Weights of a small GPT-style language model, trained from scratch on English Wikipedia.
Training: a variant of Adam for these matrices, 501M tokens.
Each number is 128 + 32 x the weight over its row's rms, rounded and kept within 0 to 255. Layers, rows and columns count from 0. The size above them is the row's rms in percent of the matrix's.

# layer 2 MLP up, 2048x512, rms 0.0488, rows 1454-1506, columns 320-383
size [ 95 107  98 121  99 103  99 101 105 115  85  95  95  96  93  97 104  86 101 102 102  99  87  99 104  98  99 104  63 106  91 113  94 101  87  91  76 105  86 100 108 122  87 141 116  95 102  97  97  92 120 102  97]
[[120 115 126 108 139 134 173 190 147 167 131 113 155 157 105 113 118 148 130 147 167 164 163 131 173  97 137 158  90 131 141 155 140 166 137 157 117 136 106 167 158 118 128 165  91 181 147 148  93 173 111 171 124 115 156 160 120 106 158 198 105 119 116  96]
 [105 110 144 109 123 111 104 192 116 173  93 115 138 122  98 119 147 131 100 150 141 133 191 182 107 119  91 109 114 129 143 126 151 199 123 115 131 162 119 120 178 101 113 155 124 130 123 162  95 153  93 138 152  69 175 182 108 138 155 163 102 139 132 113]
 [ 88 117 113  74 180 137 171 194 133 163 116  97 142 143 112 105 112 156 114 123 137 163 109 120 152  70 117 171 157 118 131 159 162 144 136 115 119 118 118 152 139 142 122 139 131 147 114 177 118 171 113 191 126 111 153 180 132  90 148 202  87 110 111 100]
 [115 114 172  62  96 111 136 107  96 152  82 156  94 104  95 121 102 133 188 160 172 131 192 121 148 162 142 176 138 127 175 121 116 114  88 127 118 107 105 155 206 113 138  61 130 131 150 206 155 134 177 186 120  84 131 111 130 125 137 139 166 124 167 110]
 [117 114 133  67 148 150 203 187 137 159 110 113  93 120  83 111 112 191 122 136 139 143 127 133 121  97 140 137 129 118  91 124 141 168 153 110  82 124 138 123 133 147 100 154 156 141 177 148 112 133 153 149 123 130 157 137 118  97 118 139 108 132 120  87]
 [138 123 128  79 120 116 176 204 122 184 118 113 130 132 103 123 120 181 122 125 139 156 134 132 155  87 100 148 103 155 139 160 154 168 137 156 143 131 116 161 135 130 110 148 141 183 142 165 115 162 123 140 128 114 129 179  95 120 147 195 102 149  98  99]
 [111 104 118  79 154 134 190 191 144 156 120  99 141 135  97 108  93 133  63 124 154 172 132 155 138  88 111 156 155 130 125 181 155 130 121 136 117 105 117 140 125 142 150 190 142 140 173 158  99 162 109 198 123 110 182 154 121  74 139 162  98 174 112  64]
 [ 97 100 131  61 132 118 166 231 137 195 110 113 134 140  78  93 140 191 113 138 172 136 146 147 144  78 110 124 116 130 132 158 169 183 120 138 134 121 109 152 126 124 114 152 133 179 143 146 112 158 101 187 122 100 164 148 124 105 164 189 131 125 111  80]
 [123 153 139  84 126 101 165 177 127 159 116 123 130  78 137  84 124 150 135 122 159 137 118 129 101  88 125 128 100 143 110 110 131 211 108  45 100 141 122 107 124 161 103 112 182 176 174 110 120 107 106 114 145 110 101 159 119 181 137 148 158 152  72 127]
 [137 148 156 116  98  67 116 134  76 163 173 159  95 144  97 117  92  66 107 107 156 141 209 139 140 116  76 193 106 135 108 179 168 119 119 163 215  88 112 122 176 152 144 109 136 138 100 184 135 141 138 123 113  81 109 158 133 135 112 113 170 155 121 110]
 [124 144 137  59 191 117 173 214 145 177 129 101 145 124 113 153  92 128  75 139 135 150 119 114 149 120 125 131 115 134  84 132 142 147 143 151 112 140 116 154 131 146 138 162 120 118 147 171 105 122 157 171 104 152 151 175 147 102 162 158 146 118 138  62]
 [111 102 134  97 148 137 177 192 132 155 119  89 158 131 112  92 143 130 130 148 114 124 157 135 117 105 107 141 139 112  97 161 170 163 141 130  87 143 125 142 141 168 116 126 154 153 142 171 114 155 124 182 161 115 178 160 129 113 135 189 133 148 119  87]
 [113  74 131 121 174 138 135 122 154 142 167  99 114 102  94  76 123 150 135 141 134 110 104 106 146 117 113 150 110 161 148 148 159 130 129  96 136 115 104 173 131 110 138 129 150 147 155 163 107 173  62 156  91 103 141 152 117  84 196 146 121 162 130  76]
 [136  87 129 122 156  20 187 128  50 125 103  78 113 144 137 144 170 157  96 111 132 108 138 144 210  73 149  93  89 145 135 111 129 144 114 108 103 138  96 104 171  95 126 121  68 155 134 123  43 162 107 164 157 164 198 136 114  79 163 118 106  92 136 107]
 [103 122  87  85 115 135 157 165 145 173 139  76 149 104 114  99 152 139  75 133 181 114 132 140 121  91 148 150 109 144 140 120 139 185 141 116  89 150  86 135 125  85 107 138 175 120 151 143 135 187  90 112 167 129 146 140 140 129 160 142 123 109  94 114]
 [111 100 129  76 101 153 145 192  88 195 126 162 131 127  85 146 102 175 151 145 126 106 111 121 142 142 135  90 130 121 135 143 136 143 144  78  49 134 149 162 112 132 135 175 180 136 154 199  92 154 136 163 140 121 171 141 161  91 135 162 139  69 130  93]
 [ 99  44  78 175 184  83 187 178  91 117 114  93  85 120 146 145 200 174  81 104 145 151  64  81  98  27  81 105 120 145  90 109 173 164 125  91  90 130 122 100 185 151 137 136 143 202 168 200 166 130  88 124 118 148 132 168  78  69 130 174  78 133 157 109]
 [106  90 119 141 147 107 174 230 124 124  91  67 117  66 101 113 116 157 133 135 184 137  68 115  96 109 105 149  99 141 128 162 138 162 142 149 109  94  75 121 171 159 114 125 172 171 181 131 169 168  50 122  80 100 107 125  75 104 139 175 129 148 145 114]
 [114 126 124  98 138 133 208 179 140 155 111  52 139 114 110 118 130 173 131 154 151 147 120 134 158 109 143 164  94 136 140 158 169 124 141 147 113 135 111 156 138 127 109 121 139 180 150 148 122 162  88 165  98 117 148 161 119  80 140 185  83 137  88  93]
 [137  92 136  94 136  93 124 197 117 185 127  63 122 170 109 110  99 203 118 128 155 160 123 149 163  78 109 195 130 121  84 158 134 147 144 165 121 111  96 147 156 150 104 128 130 139 186 158 149 182  89 165 104 108 147 132 122  79 150 170  94 148 132 114]
 [105 111 118 106 107 118 185 201 129 185  91  95 108 110 106 116  92 173 119 150 152 179 134 141 147 105 105 195 105 153 112 152 160 163 135 143  87 123 118 190 120 119 130 165 129 176 180 147 105 169  86 165 139 119 149 137 124 135 134 193 103 133 109  81]
 [121  95 119  93 128  83 192 210 127 207 100  99 140 140  75 117  88 149 143 159 160 171 143 144 122  83 145 153 121 146 117 146 161 147 121 134 129 134 117 159 138 147 103 182 110 164 159 158 121 156 106 153 136 112 159 156 113 116 169 172 111 137  90  78]
 [ 68 112 141  75 146 197 155 142 172 152 141 135 163 105 103  83  88  97 133 134 126 115 116  87 149 144 138 113 137 163 133 151 143 179 109 118  79 113 110 155 152 146 131 132 121 137 203 121 114 151 149 196 144 116 197 194  97 110 148 137 118  92  90 113]
 [118 118 122  85 133 115 193 200 117 190  92  99 124 134 131 122 100 168 134 154 189 168 145 114 163 113  98 187 130 133 131 134 172 134 141 131  89 130 111 140 162 129 140 138 147 140 137 136 136 157 110 156 133 147 140 155 121 110 124 184  98 109  87 112]
 [132  69 136  99 137 129 172 167 125 221 110 122 102 116 108 122 101 132 108 125 173 136 136  91 138 123 119 157 106 117  87 160 165 221 118 151 131  85 129 127 149 143 117 138 134 148 173 158 143 212 142 156 117 117 137 142 120 107 155 186  86 155 118 132]
 [144  81  95 135  84  70 158 190  90 175  77  97  70 155  96 109 138 141 128  99 117  78 156 134 113 111 118  89 108 154 115 133 136 140 122 112 157 163 137 163 153 103 109 165 115 129  90 184 159 122  96  81 116 140 124 121 153  80 136 166 129 128 178  95]
 [ 90 143 131 104 130 117 179 197 117 183 102  96 170 120 109  91 117 127 112 131 151 132 109 127 133  77 182 142 122 128 102 163 147 154 149 131 100 125  73 151 150 106 127 141 153 172 132 176 115 167 135 133 135 114 113 147 137 125 154 157 104 118 108 124]
 [135  89 148 141 146 161 200 168  80 131  93 137  97 148 125 171  94 163 140 135 159 153 140 159 139 110 183 104 136 153 122 188 140 121 144  96 145 161 120 115 135 136 166 198 127 156 191  97  76 150 130 126  84 167  98 125 117 129 127 150 161 125 139 132]
 [150  88 160 115 169 125 132 135 127 149 134  97 120 135 108 108 109 180 145 178 148 162 110 117 142 140  98 146 128 174 113 122 210 121  75 141 142 121 132 167 118 167 131 141 142 125 115 170 135 153 109 168 104 102 135 150 149 112 139 169 129 133 126 127]
 [128  88 134  81 130 105 153 210 115 175 119  77 120 112 120 137 112 205 126 121 140 205 109 163 149 137  53 154 123 156  91 167 151 141 146 146 123 122 121 143 167 170  93 113 126 156 171 152 112 145 104 149 129 115 136 124  96 127 141 201  95 163  91 105]
 [110 183 153 120 145 154 177 117 107 167 107 122 179 152 135  79 117 157  85 144  70 171 116 157 134 119 154 161  93 115 113 170 182 157 160 111 127 107 124 184 105 128  87 113 154 137 133 102  96 125 171 147 130 162 177 119 141 153 130 122 110 110  90 163]
 [129  97  84 109 123 112 160 203 147 156 156  55 123 111 130 162 116 192 129 129 142 147  99 121 134 154  95 145 133 140 138 132 119 189 157  99 114 115 128 139 130 162 106 138 120 171 172 124 152 152  82 122 148 145 153 135 135 134 155 192 105 158 151 113]
 [136  92 147 107 144 160 145 171 127 166 117 106 124 130 103 105  96 140 157 153 132 131 116 107 158 132 127 160 134 145 155 144 150 135 117 168 121 140 123 158 131 136 118 149 152 139 127 181 101 151  96 189  99 100 169 132 114  76 132 129 105 126 134 108]
 [145 158 140  96 146 134 137 120 107 162  91 119 191 143 162  63  46  93 129  65 110 108 123 118 166  49  59 132 104 157  78 194 131 140 142 108 120  69 146 132 107 141 124 126 152 128 184 127 125 172 140 131  66 180 100 110 132 160 129 114 154 175 108  72]
 [111 126 128 112  85 138 150 142 133 144 161 118 118  93  99 177 113 106 147  90 174 119 166 140 132  88  80 166 120 125 107 182 163 113 141  99 170 144 136 183 177 166 147 136 152 146  93  84  75  80  75  82 141 100 163 125 140 138  99 112 129 172  76 153]
 [131 115 144  71 151 121 162 209 121 159 126  56 156 148 155 146 127 188 106 148 195 210 149 143 111  85  79 145 104 101  68 149 177 145 111 122 109 129  97 164 131 172 100 154 172 174 165 166 140 151 150 140 136 125 108 159 125 149 127 190 127 163 113  85]
 [119 129 113  81 125 106 124 174 142 173 123  83 143 146 110 165  95 130  91 131 155 154  72 102 141 102 132 148 110 130  89 165 139 145 183 161 138 129  73 171 165 136  78 141 153  80 190 156 146 185 130 170  99 145 134 170 129 118 169 168 100 115 157 128]
 [142 116 130 159 150 129 142 149 137 163 148  85  89 154  98 132 130 118 100 148 119 131 160 148  70 133 103 175 144 133 105 163 184 141 128 114 163  52 112  69 219 109 128 185 119 148  86 132 111 148 139  93 147 113 135 119 164  86 118  80  11 121 115 149]
 [127 122 115  82 144 148 126 186  89 107 155  60 132  94 181  94 124 171 121 113 123 175 102  85 149 171  93 179  84 129 125 168 137  87 157 117 110 139 113 166 146 130  81 148 113 192 209 134 123 160 151 151 168 152 138 115 111 124 146 169  86 118 113 142]
 [127 115  94  70 102 160 160 179 137 153 130  85 131 133  87 151  90 173 126 163 135 154 156 128 152 124  81 142 134 111 107 151 164 168 153  54  97 100 115 140 151 118 102 135 129 175 140 163 128 178 107 121 149 124 157 167 104 104 156 180  63 132  86 126]
 [161  86 133 128 183  90 116 189 193 100 189 101  81 113  97  80 155 189  88 145 133 152 129 129 104  51 106 127  83 152  88 178 129 153 130 143 170  90 116 121 184 120  85 158 182 195 154  52 130 155 128 112 132 102 116 144 171 111 150 151 108 111  87 151]
 [150  88  95 139 127 119 154 154 150 207 112  98 128  89 162  71 115 187 142  89 138  93 186 131 110  63  95 135 147 143 131 125 145 131 119 124 179 121 117 114 174  90 155 105 169 204 103 101  61 134   7  75 135 109 190 168 102 107 133 176 110 140 126  60]
 [119  97 111  75 164 112 170 196 134 140 116 107 121 100 123  69  99 152 111 104 142 100  89 167 136 136  64 164 123 145 125 149 155 127 142  91 116 113 128 146 129 171  98 123 151 173 186 117 125 198  86 147 119 100  79  75  81 113 157 124 100 156 103 101]
 [124  89  99  84 138 153 119 179 162 127 174  94 104 114 128 118 119 176 134  89 158 186  80  77  66  70 127 156 114 147 110 117 161 151 146 119 184 153 135  92 176 178 114 111 182 175 137 123 125 103  72 147 115 124  64 151 145 165 119 143  93 162 113 126]
 [141 152 113 103 135 104 136 176 118 146 174  74  95 139  48 191 102 106  99 137 204 165 113 196 142 150 113 135  76  99  87  93 153 147 161 161 126 145 117  70 149 103 129 122  45 152 174 126 163 133 114 176 135 120 110 149  91 112 166  99 119 163 172 136]
 [118 121 144 106 123 123 190 196 128 167 124  65 151 132 115 110 117 166 125 140 137 138  96 137 175 144 107 165 108 127 145 144 152 153 169 132  96 105  94 174 147 147 124 161 109 140 161 125 141 138 121 148 118  99 180 152 123 109 132 171  80 137 121 102]
 [ 97  94 155 118 103 119 162 173 114 231 137 124 123 139 119 114 101 158 125 139 150 165 128 181 134  89 137 159 114 145 114 159 152 175 103 132 131 105 100 149 205 110 107 155 149 134 146 169 117 168 119 135 146  87 138 159 128 135 152 210 118 128 117  90]
 [135 156 141  90 139 143 110 135 175 110 153 133 117  68 106 119 122 145 121 159 149  76 159 115 170 158  63 101 134 146 146 169 148 100 104 138 122 161 128 131 114  69 138  49 143  58 126 119  60  94 161 179 148 115 111  86 161 152 137 165 140 192  86  86]
 [126 154 143  88 196 174 132 148 168 130 159  84 144  97 133 148 120 151 106 159 193 166 143 100 128 152 122 137 126 117  81 156 124 129 136 155 151 110 117 104  73 105 119 201 111 157  90 140  47 111 174 161 162 154 111  93 135 105 159 175  72 136 169 103]
 [117 126 128  97 100 106 173 177  98 157 166  90 185 132 111 113 135 151 161 133 200 156  90 135 125 106 153 145 105 139  90 140 151 131 107 137 115 101  88 143 137 120  98 131 171 133 139 153 124 142  90 129 115 104 172 125 111 137 166 179 125 122 111 130]
 [132 125 121 127 128 131 156 112 146 208 117 168 180 171 112 164 137 180 127  92 183 129 173 151  92  98  72 164 192 125 117  76 129 138 116 110 164 101 103 104 126 124 168 129 100 143 127 137  92 133 105 121 116 118 117 234  96 141 140 155 111 151  89 154]
 [110 129 152 138 154 155 105 139  91 203 152 172 215 122 130 130  47 101  98  63 190 101 130  97 133 163 126 145  97 122 122  96 125 157 130 163 135 139 141 125 105  82 150  95  98  81 147 252  33 145 141 165 163 138 109  92 116  86 143 126 116 140 170 115]
 [111 121 100  98 128 101 179 194 119 162 103  69 111 154  97 118 115 144 109 126 184 148 115 141 117 107 100 175 101 124 124 136 148 170 137 138  95 110  69 131 140 114 126 212 139 143 138 146 116 187  97 150 140 108 145 146 123  97 174 193 104 113 126 112]]
# layer 2 MLP down (transposed), 2048x512, rms 0.0328, rows 1454-1505, columns 320-383
size [ 59 102  65 117  70  60  80  70 108 134 107  68 112  95 113 101  99  96  56  78  59  65 100  71  70 103  89 101  71 116  92 118 116 114  90 101 100 118 103  81 121 125 142 145 131  57  68 113 104 116 117 118]
[[111  86 146  58 155 154 156 172 144  69 136 139 128 118 131 138 155 155 104 121 191 149 183 148 117 123 125 148 152 101  61 174 119 149 147  81 133 164 101 113 114 147 122 121 163 177 142 158 164  94 119 171  94 124 102 120  76 159 151 127 125 103 125  83]
 [ 72 118 115 160 111 142 181 139 141 147  99 119 142 111 186 130 127 161  98 140  67 144 160 131 177  89  94 128 145 154 135  87 132 161 161 129 104 141  89 143 139 138  93 101 195 205 119 166 182  76  93 151 107  80 103 131 139 130 162 140 159 104 140  76]
 [124 169 109  81 186 136 107 113  94 201  96 139 131 139 139 154 156 134 177 146  72 116 130 159 127  95 185 133 148 110 182 146 153 125 112 120 119 138 123 159 100 178 125 149  90  42 120 130 128  77  89 100 128 136 127 128 113  93 118 107 153 136 137 123]
 [143  50 120  56 164 128  73  97 110 141 108 151 172 132 157 119 138 126 163  76 120  86 128 167 159 147 106 146 138 122 183  98 108 131 146 151 189 134  72 100 151 121 146 204 146  91 107 106 110  84 201 117 134 123  81 139  88 176 121 180  98 159 114 150]
 [ 91 106 106 178 102  98 198 159 119 119 111 146 149  86 160 110  50 109 162 157 165 160 148 129 164 108 160 132 122 129 183 113 161 116 145 157 195 125 143 136 104 163 119  98  97 136  93 137 103 183  58 115 106  97 118 155 115 149 111 137 206 134 123 103]
 [ 87 168 135 124  80  69 136 109  42 124 150 116 134 155 172 161 160  91 206 138  95 159  98 100  91 114 114  89 125  66 130  85 105  88 144 116 188 143 114 182 154 178 159 170  94 111 119 110 173  77  78  59  72 182 144 200 156 164  89  74  90 114 146 126]
 [108 172  98 146  93 175 185 148 135 123 120 194 154 146 135 177 120 115 164 168 128 146 124 129 126 125  93 146 109  90 126 106 145 114 141  87 111 150 131 186 108 134 124 111 139  64 114 120 107 189 104 174 113 134 153 139  97 125 142 149 137 118 111  90]
 [ 90  88 112  95 109 141 116 110  85  91 166 137 159 125 159 109 127  51 124 218  78 123  98 123 159 190 156 166  84 123 150 118 103 151 130  74 134  88 139 103 133 190 115 105 138 119 165 147 156 144 177 115 112  87 139  92 142 176 113  94 114 103 146  87]
 [119 131 110 155 120 158  88 101 128 155 135 149 130 163 193 113  66 147  95 190 179 167 116  67 100 168  85 141 119 131 126 157 150 159 110 115 146 145 158 153  90 116 148 135  95 163 167  95 172 128 121 124 102 106 114 220 137 156 132 182 151 190 124 140]
 [140 135 135 137 131  50 139  92 120  93  95 183 152  58 151 143 120 136 138 133  31 124 108 118 121  76  91 141 120 148  40 211 107 156 118  74 168 118 171 118 112  73 137 151 113 129 166 121 103 112 122 182 164 144 150 133 108 140 179 142 141 127 152 138]
 [127 100 108  97 139 156 130 164 150 157 165 123 136 154 152 156 110 152 130 186 135 204 134 166 129 122 110 101 133 130 123 102 132 134 120 135 128 155 148 146 138 111 143  56 150 130 145 161 168 139 109 157 130  40 119 118  59  77 130 185 136 154 117  60]
 [100 147 155 118 145 118 170 161 131 158 155 113 147 124 111 163 113 133  64 143 142 189 149 134 105 143 107  61  61 109  75 139 162 103 137 131  87 117 123 168 113 114 121 113 126 184 191 182 143  84  93 175 149 130 122  87 102  88 138 138 124 160 170 192]
 [ 82  59 140 135 143 100 126 116 126 117  88 169 147 144 137 139 123 150 172 140  95 131  56 130 143 126 122  70 126 136 136  71 118 125 236 114 104  96 117 113 157 111  71  61 117 112 121 170 119 178  97 108 147 134 107  97  90  92 220  72 106 132 137 116]
 [173 114 121 109 160 119  98 170  70 146 139 153 103 157  89 137  87 159 161 112 131 136 124 140 163 116 108 163 105 197 153 167 130 162   0  98 170 141 180 158 129 116 156 172 124  96 107 144 102 150  84 158 120 130 146 145 141 103 103 137 152 115 105  98]
 [ 82 110 161 144 164 136 159 121 101 159 162 115 113 118 107  90  88 145 150  70 117 107  96  90 151 142 124 157  93 149 159 138 108 124 146  77  89 126 147 148 163 133 175 121 113 129 186 143 120 141 115 149  75 152 145 160  84 125 210 121 140  95 168  94]
 [110 127 119 103 107 134 152 116 108 151 118 184 114 100 126 144  88 137  82 163 118 204 129 153 125 195 116 113 129 138 121 145 159 139 138  89 115 169 105 108 161 130 149  79 125 106 182 177 152 164 126 117 167  98  81  78  83 126 118 194 126 107 143 100]
 [142  67 139 162 168  88 160 151 199 124 175 179 117 135 104 154 141 171 162 128 149 122  30  83  93  95 138 136 141 131 175 160 143 103 120 123 120 107 133 104 145  90 110  93 106 157 182 162 131 150  77 134 122 140 105 178 100 114 127  85 113 121  91 116]
 [ 85  97 110 150 101 137 130 158 117 150 122 167 123 155 129 138 130 132  89 153 128 133 125 146  74 105 158 100 146  84 156 145 156 122 222  84 104 147  74 124 144 144 105 121 164 151 110 141  98 113 117  99 119 183 122 168 132 177 220 127 104 156  97  70]
 [162 140  89  87 118 105 105 154 172 166 145 122 100 107 148 128 124  36 147 158  98 149 116 123 138 131 129 131 107 109 150  90  88 159 125 128 101 155 121  91 136 156 133  82 118 199 186 123  86 118 127 239 160  83 124  99  84  92 111 113  87 124 155 112]
 [124 117 108 126 124 129  94 187 130 144 192 141 142 137 136 126 129 179 130  85 107 178 115 153  92  99 178 182  71  76 112 172 157 128 131 124 145 108  94 164 112 166 120  98 145 119 127 126 109 109  84 175  71 131 106 136  77 136 143 159 113  92 102 132]
 [116 125 151 171 103 121 137 138 126 143 165 137 169 127  75 113 108 106 139 201 155 141  85 108 130 182 115 163 106  96 135 168 194 128 118 135 106 191 168 111 142  81 124  95 103 194 111 163 112 129  83 163 103 131 129  60 136 126 112  95 111 126 109 113]
 [145 119 122 131 115  84 127 180 131 110 168 161 121 133 110 102 114 138 111 127 132 148 122  95 137  40 121  99  60 109  83 126 127 131 177 107 132 143 132 136 183 140 123  36 137 195 101 206 132 119  61 109  86  59 125 154  72 115 114 175 108 181 154  87]
 [137 101  90 165 105  93 157 106 104 172 172 142 116 131 137 188 123 141 137 124 119 201  94  55 127 112  71 129 119  90 152 136 134 126 143 151 156 140 129 188 119 101 107  54 150 149  78 199  84 105  95 119 142 127 119 129 121 109 129 171 155 140 156 118]
 [107 106 131 125 110 146 111 119 185 108 127  70 152  83  94 141  93 135 134 156 157 164 112 112 156 137 106 116  84 122 165  90  97 215 174 144 146  91  90 127 143 169 113 121 112 169 164 163 130 155 105  98 118 104 131 155 115 155 140 136 104 182 155 141]
 [150 131 149  54  96 155 109 208 178 108 132 147 101 132 172 111 178 181 165 101  94 131 182 171 132  91  99 159  91 142 110 124 123 121 174 149 105 148 126 118 158 117  84 147 175 115 136  86  81 141 172 147 199 144 106 152  75 122 155 147 177  98 117 108]
 [160 165 160 116 152 156 111 162 139 134 145 110 103 153 116  97 110 109 148 115 112 145 119 182 158 201 132 150 163 121 142 127  84  99 141 117 152 156 145 148  70 126 132 158 134  63  61  55 114 171 151 110 146 103 187  76  48 151  87  72 104 104 148  76]
 [102  71 137 148 100 117 112 139  89 128 165 111 119 131  95  85  81 127 162 108 141 159 142  96 114 104 114 132  62  94 128 118 128  93 203 148 172 124 144 145 170 118 144  49 138 123 117 184  93 135 119 210 115 121 140 168  95 162 164 147 116 143 141 131]
 [174  96  99  77 114  86 174 121 156  82 111 102 117 147 172  89 141 116  96 133 157 176 124 143 127 151 102 110 115 134  74 119 139 160 115  80 138 161  80 136 109 126 125  98 171 110 136 124 163  81 140 145 105 124  60 115  90 146 118 105 161  72 146 132]
 [ 86 154 112 130 107 144 122 112 155 101  86 137  97 148 108 130 139 109 124 104 151 169 183 116  98  76 136 134 107  89 131 144 138 177 186 131 124 161  88  69 150 109 112 152 126 154 139  78 129 103 136 154 134 144 109 149 113 170 179 109 180  93 101 129]
 [132 113 103 169  86 132 139 123 105 143  89 150 115 175 144 150 101 109 100 140 162 200 115 106 113  74  93 157 153  12 113 134 167 115 170 151 154 144 123 107 138 141 123  87 121 127 127 161 191 127  80 130  40 107  91 189 107 123 142 158  99 140 120 109]
 [111 133 155 172 132 104 143 151 194 100 162 107 100 186 134 161 134 126 134  73 109  90 178 111  56  90 148 159 135 131 133 146 182 102 136 133 187 121 132 135 138 140 123 176 149 153  54 134  68 119 113 130 150 137 186 100 167 119 124  87 114  94 120 200]
 [156 138 132 126  89 164 107 152 154 170 132 126  78 137 139 110 125 124 126 122 126 151 199  99 125 127  88 174 129  82 123 150 137  97 118 205 139 129 128 139  76 151 143  85  83 164 100 134 145 163 134  49  97 149 106  91  63 165 112 132 124 213 155  92]
 [170  78 143 155 153 140 123 172 107 139 164 120 132 156 160 128  69 141 172 145 105 152 112 135 163 148  87 118 137 226 126 109 147 108 103 104 137 136 145 159 190 130 159  84 147 137 141 169 148 122  98 173  89 103 123 126  82 111  92 142 112 138 146 107]
 [127  93 155 137 124 100 132 120 121  61 162 102 124 109 195  90  96  88 164 127 144 103 105  98  92 116 140 157 100 117 146 189 108 135 132 100 167 113 131 104 146  81 139 129 118 179  98 143  79 140 153  97 116 123 136 173 143 163 154 146  94 198 139 186]
 [131 188 136 129 126 105 145 161 153 149 180 140 128 173 142 153  90 124 169  78  65  61  85 113 170 135 119 139 139 139  76 132 117 101  65 139 155 146 152 145 175 131 145 171 112 116 108 113 163 124 165 141 104 104 144 159 151 125 107 118  98  90 123 172]
 [ 96 157 107  91  82 134 173 146  87 157 145 158 158 142 122 140 139 158  99 125 156 183 151 129 116 115  94 117 125 118  72 154 170 110 143 105 112 147 128 194 129 116 127  43  92 156 150 158 144 138 125 155 107 125  68 150 114 129 149 209 128 195 126 114]
 [132 108 113 104 102 113 142 191 123 191 175  97 159 139 142 143 112 179 132 172 155 195 113 102 148 105 110 136 135 117 109 102 152 122 112 126 139 156 111 164 130 138 150  60 147 111 171 212 170 133  99 178  74 103  87 114 123  90  96 200  85 185 102  99]
 [120 134 125 154 148 145 132 139 168 129 161  61 144  79 116 113 160  77 118 131 115  81  98  95 149 163 161 110  73 114  97 163 119 135 128 115 140  87 132 119 110 133 141 163 198  99  39  86  80 134 118 122 129 143 156 104 103 151 132 177 127  65  96 136]
 [107 122 120 150 132 169 161 128 101 162 118 165 145 178 133 160 105 121 127 196 117 183  96  86  84 126  88 115 149  96 129 120 175  87 181 143 129 143 121 145 167 133 128  71 149 137 169 148 147 109  87 196 109 107  66 144 114 153 135 121 142 166 145 143]
 [104 131 117 124 164 114 136  56  98 137 139 135 121 129 152 112 122  34 156 122 152 134 118 114 136 156 124 135 146  90 134 118  66  84 112 140 175  99 108 189 138 124 166 140 110 109 122 130 157 116 121 161  89 148  88  77 108 140 100 149 127 142 101 123]
 [137 120 138  44 156 205 100  83 117 100 195  77 106 102 134 146 128 197 122 121 112 149 126 103 176  63 188 194 108 107  82 109 141 115 143 132 170 159 137 122 105 125 106 128 141 122  79 103 146 109 138 153  92  96 156  92  95 159 121 108 184  90 159 117]
 [127  98  98 161 103 136 124  71 105 179 115 113 136 144 164  94 119 184 150 150 132 157 107  60 130 188 101  82 128  68 152 108  92 124 145 116  98 113 106 116 148 113 128 118 131  81 197  83 112 146 133 165 132  99 139 114 148  85 148 160  94  99 178 112]
 [132 112 173 177  96 157 110 139 161 107  99 175 125 199 161 118  77 138 114 155 103 115 128 167 128  99 114 124 110  34 117 123 166 130 201 143 162 162 136 123 159 132 160 125 129 164 146 170 112 100 121 163  64 115 127 171 110 108 156 137 110 132 139  96]
 [171 192 195 158 118 138 127 103  88 113 132 126 114 104 151 178 165 173 160 145  92 165  72 125  38 132  87 109 135 106 151 102 204  92  63  92 105  97 140 151  94 164 138 123 100 174 145  97 152 123 171 147 104 114 158 132 138 123 125  91 101 141  95 136]
 [ 71 106 147 131  88 129 185 124 124 111 192 134 141 149 175 124 168 128 100 143  90  85 169 144 196  70 165 139 106 127 130 149  31 115 112 102 207 126 163 133  90  89 166 129 197 107 107 233 229 138 121  96  76 112 105  79 100 168 119 155 170 133 165  93]
 [ 99 127  45 174 118 112 138  98 155 109 130 150 124 114 114  63 113 131 157 137 126  80 203 107 134  95  79 157 127 143 194 116  74 144 147 155 188  93 120 115 142 122 174 105 167 163  51 173 117 125 103 127  98 133 142 115 144 157 156  98 136  86 117  93]
 [167 107 130 115 148 160 134 119  84 133 133 118 200 128 129  52 163 142 185 143  93 137 104  79 131 107 107 192 146 121  85 133 170 143 113  73 128  70 104 149 113 207  92 120 102 123 167 193 129 163 104 187  69  97 160 148 177 117 154 141 138 105 131 103]
 [138 146 157  93 114 121 154 117 125  78 128 143  84 127 161 130 138 160 169 104 150  96 143  94 148 140 225 179 111 102 179 104 160 116 153 120 186  87 127 151  92  87  88 175 110 115 115 124 102 126 122 149 150 120 167 176  81 146 125 123 111 121 151 146]
 [115 101 132 116 108  98 118 135 135  91  99 125 110 160 117 130 152 127 165 106 123  35 103 131 193  73 178 189  83 122 151  90 143 162 126 165 150 131 133 130 119 131 121 145 134  96 122 128 102 123 155 137 101 162 140 154 117 125 106 130  96  95  77 128]
 [ 59 100 109 155 136 102 138 137 123 105 116 112  93 120  91 123 128 115 133  87 147 126 111 128 124 101 111 138 123  89 132 104 105 141 224  85 113 101  70 109 187 146  91 106 102 150 137 160 148 139 127 151 143 161 113 118 118 114 228  84 117 109 121 138]
 [129 131  74 112  95  91 129 183  52 142 102 154  95 190 112 172 116 164 144 155 142 105 131 160 107 125  86  88  89 132  69  67 122  80 138 132 154  95 167 116  75 118 171  45 165 126 180 186 157 141 178 208 114 112 167  71 137  96 150 158 100  92 111 130]
 [139  99 114 133 153  99 116 165 102  70  92 131  63 120 161 135 163 187 194 126  72 133 127 104 123  71 157 221  99 146 125 154 132  88 107 144 155 114 163 147  81 118 119 179 151 125 107 152 124 137 102 107 122 148 184 141 136 150 152 158  89  95  58 152]]